Weights of a small transformer language model.
Architecture: LayerNorm before each block, biases.
Training: a variant of SOAP for these matrices, 156M tokens.
Each number is 200 + 20 x the weight over its row's rms, rounded and kept within 0 to 999. Layers, rows and columns count from 0. The size before them is the row's rms in percent of the matrix's.

# layer 8 MLP up, 768x192, rms 0.113, rows 111-132, columns 0-31
100,177,246,228,245,180,194,205,246,194,206,204,223,194,185,214,174,171,203,183,204,212,199,205,182,198,195,186,191,210,168,231,200
112,197,206,168,162,179,195,189,191,181,201,237,192,236,184,154,209,184,211,219,166,199,220,244,212,209,212,186,165,201,202,226,182
104,213,227,169,216,206,220,216,235,215,190,216,227,195,177,188,219,197,198,181,207,168,185,239,211,185,220,179,206,166,205,166,142
099,192,206,185,223,228,242,193,191,205,199,214,184,181,205,196,223,191,179,200,199,201,205,198,224,197,198,208,195,209,210,206,247
094,205,222,207,223,186,200,205,199,248,193,173,192,230,147,158,216,214,178,202,218,190,222,206,203,192,206,194,219,138,208,216,176
102,193,189,205,175,163,199,186,200,204,214,183,209,175,194,199,202,224,187,203,216,229,204,188,224,197,202,195,210,179,217,226,205
106,214,182,198,184,226,194,180,217,202,200,193,230,164,182,179,206,207,217,196,175,218,220,208,205,189,213,193,160,183,216,212,183
102,191,176,208,205,185,196,187,199,166,217,194,230,211,211,210,241,214,199,195,176,169,203,194,205,201,224,179,211,157,213,204,201
096,203,193,193,189,208,196,214,196,216,202,242,224,211,202,197,229,211,191,160,167,211,171,194,226,184,223,148,191,202,199,190,197
104,212,166,200,176,193,181,217,207,177,171,201,168,189,221,183,224,197,179,160,184,242,211,163,236,208,198,182,176,226,219,208,236
104,212,162,200,176,165,177,218,217,204,186,178,219,209,195,226,195,204,206,210,223,176,258,196,208,203,200,188,177,169,208,210,153
095,221,168,205,227,224,226,181,196,210,183,181,231,180,183,190,211,209,200,198,177,184,207,190,149,160,187,197,224,223,201,181,223
113,201,208,157,201,202,182,206,217,194,179,211,183,240,177,212,182,216,178,172,176,207,230,221,174,197,181,208,187,238,204,169,230
090,181,213,221,205,180,236,179,195,178,182,229,208,210,203,192,167,211,219,178,197,202,202,226,223,218,192,224,199,212,252,186,207
089,197,214,166,199,239,172,212,202,184,216,188,208,214,213,231,179,174,172,211,193,177,204,192,179,207,210,181,224,213,197,215,188
097,190,178,140,194,198,199,176,181,196,215,194,211,194,203,195,217,193,200,199,212,218,197,174,243,199,171,176,228,196,199,172,206
087,234,255,214,195,210,176,189,224,239,204,196,211,176,195,177,183,223,200,173,170,224,200,188,216,204,211,214,216,185,211,196,206
098,199,209,162,201,180,205,161,166,210,183,161,207,188,188,208,183,229,217,194,209,227,172,202,213,189,198,187,217,223,197,210,203
090,170,202,197,230,192,190,207,162,195,207,183,168,226,205,194,193,208,206,209,222,199,207,191,203,216,178,207,212,190,212,229,211
085,197,170,198,184,204,164,224,187,205,164,151,234,191,189,213,202,198,232,211,178,178,182,185,169,195,189,214,177,171,188,209,200
104,209,217,189,230,203,238,165,194,194,198,194,238,171,227,204,176,179,205,206,211,208,219,192,183,197,170,197,235,219,216,179,216
092,186,202,179,173,207,213,190,204,201,170,207,215,187,195,201,199,219,225,195,178,199,203,202,208,181,218,215,203,178,244,199,179
# layer 8 MLP down (transposed), 768x192, rms 0.114, rows 111-131, columns 0-31
103,215,207,202,186,248,212,183,217,212,233,218,187,198,184,217,224,187,228,191,204,220,183,193,155,242,192,198,197,223,189,226,198
104,190,215,180,224,190,183,182,226,205,231,185,176,178,199,237,187,236,186,203,198,210,219,202,179,233,165,213,236,196,185,188,164
116,212,182,247,230,173,195,188,217,216,201,181,228,207,200,176,202,183,217,177,197,201,234,168,201,205,222,189,215,195,184,182,177
103,231,172,192,183,205,189,203,198,182,182,220,228,188,210,228,204,173,173,187,196,214,205,186,215,192,238,229,220,170,198,224,169
102,197,233,185,155,249,189,186,219,179,204,199,163,193,191,179,171,189,194,193,211,206,221,186,197,194,188,179,234,201,181,221,180
111,197,203,198,197,229,183,202,227,206,199,194,175,204,235,185,154,216,215,268,205,171,212,202,195,222,209,187,206,215,200,217,223
105,189,148,187,226,190,183,201,176,185,225,231,218,213,129,198,163,226,205,204,201,171,195,194,180,211,190,210,213,206,216,192,217
105,225,236,185,218,245,185,233,189,195,230,179,208,195,187,189,220,227,204,189,192,238,182,195,190,204,175,251,201,218,198,217,183
097,215,187,226,228,190,199,200,184,219,198,148,184,163,191,240,229,194,209,212,183,205,193,173,149,204,205,203,210,197,178,226,174
098,219,209,201,146,230,179,231,184,207,199,197,205,183,222,166,226,205,179,189,195,187,201,189,200,252,195,171,213,204,200,201,202
102,175,191,213,238,199,184,207,206,221,220,179,180,202,227,211,186,221,191,202,186,210,196,185,216,209,200,180,214,188,187,207,189
099,212,170,192,185,164,184,210,218,204,211,196,205,186,219,178,183,212,194,218,210,190,197,217,177,210,210,193,177,194,194,202,193
117,215,218,223,205,182,182,202,230,182,214,198,191,208,160,186,208,187,189,166,206,214,205,200,216,193,165,216,193,220,185,188,192
095,160,170,181,204,210,169,208,217,204,191,172,210,197,184,181,230,209,236,223,217,189,229,216,183,197,208,202,196,172,159,203,172
093,237,172,215,171,178,193,204,218,211,204,217,234,243,200,204,172,162,196,204,191,177,181,179,179,178,228,216,204,183,211,164,174
099,215,176,201,200,236,179,216,181,203,199,202,181,189,187,188,206,222,228,170,198,213,220,213,179,157,193,198,174,222,244,210,182
093,224,177,194,238,186,223,167,189,201,195,243,192,173,183,193,186,183,190,169,197,166,216,227,230,193,211,243,172,185,209,177,189
102,202,221,210,215,202,198,217,216,178,228,189,197,214,187,212,214,207,176,220,195,218,202,215,221,177,201,206,227,223,204,231,172
097,217,192,206,183,198,232,191,219,228,172,203,185,197,217,169,224,225,192,213,177,230,189,193,176,211,217,202,179,199,236,193,226
089,247,188,198,189,227,215,216,218,205,166,196,203,241,195,217,206,167,204,199,221,192,192,184,199,202,218,183,183,207,217,164,214
104,225,214,198,172,207,230,216,198,215,201,188,209,222,222,189,229,173,189,216,215,245,195,188,208,201,206,192,196,211,173,227,234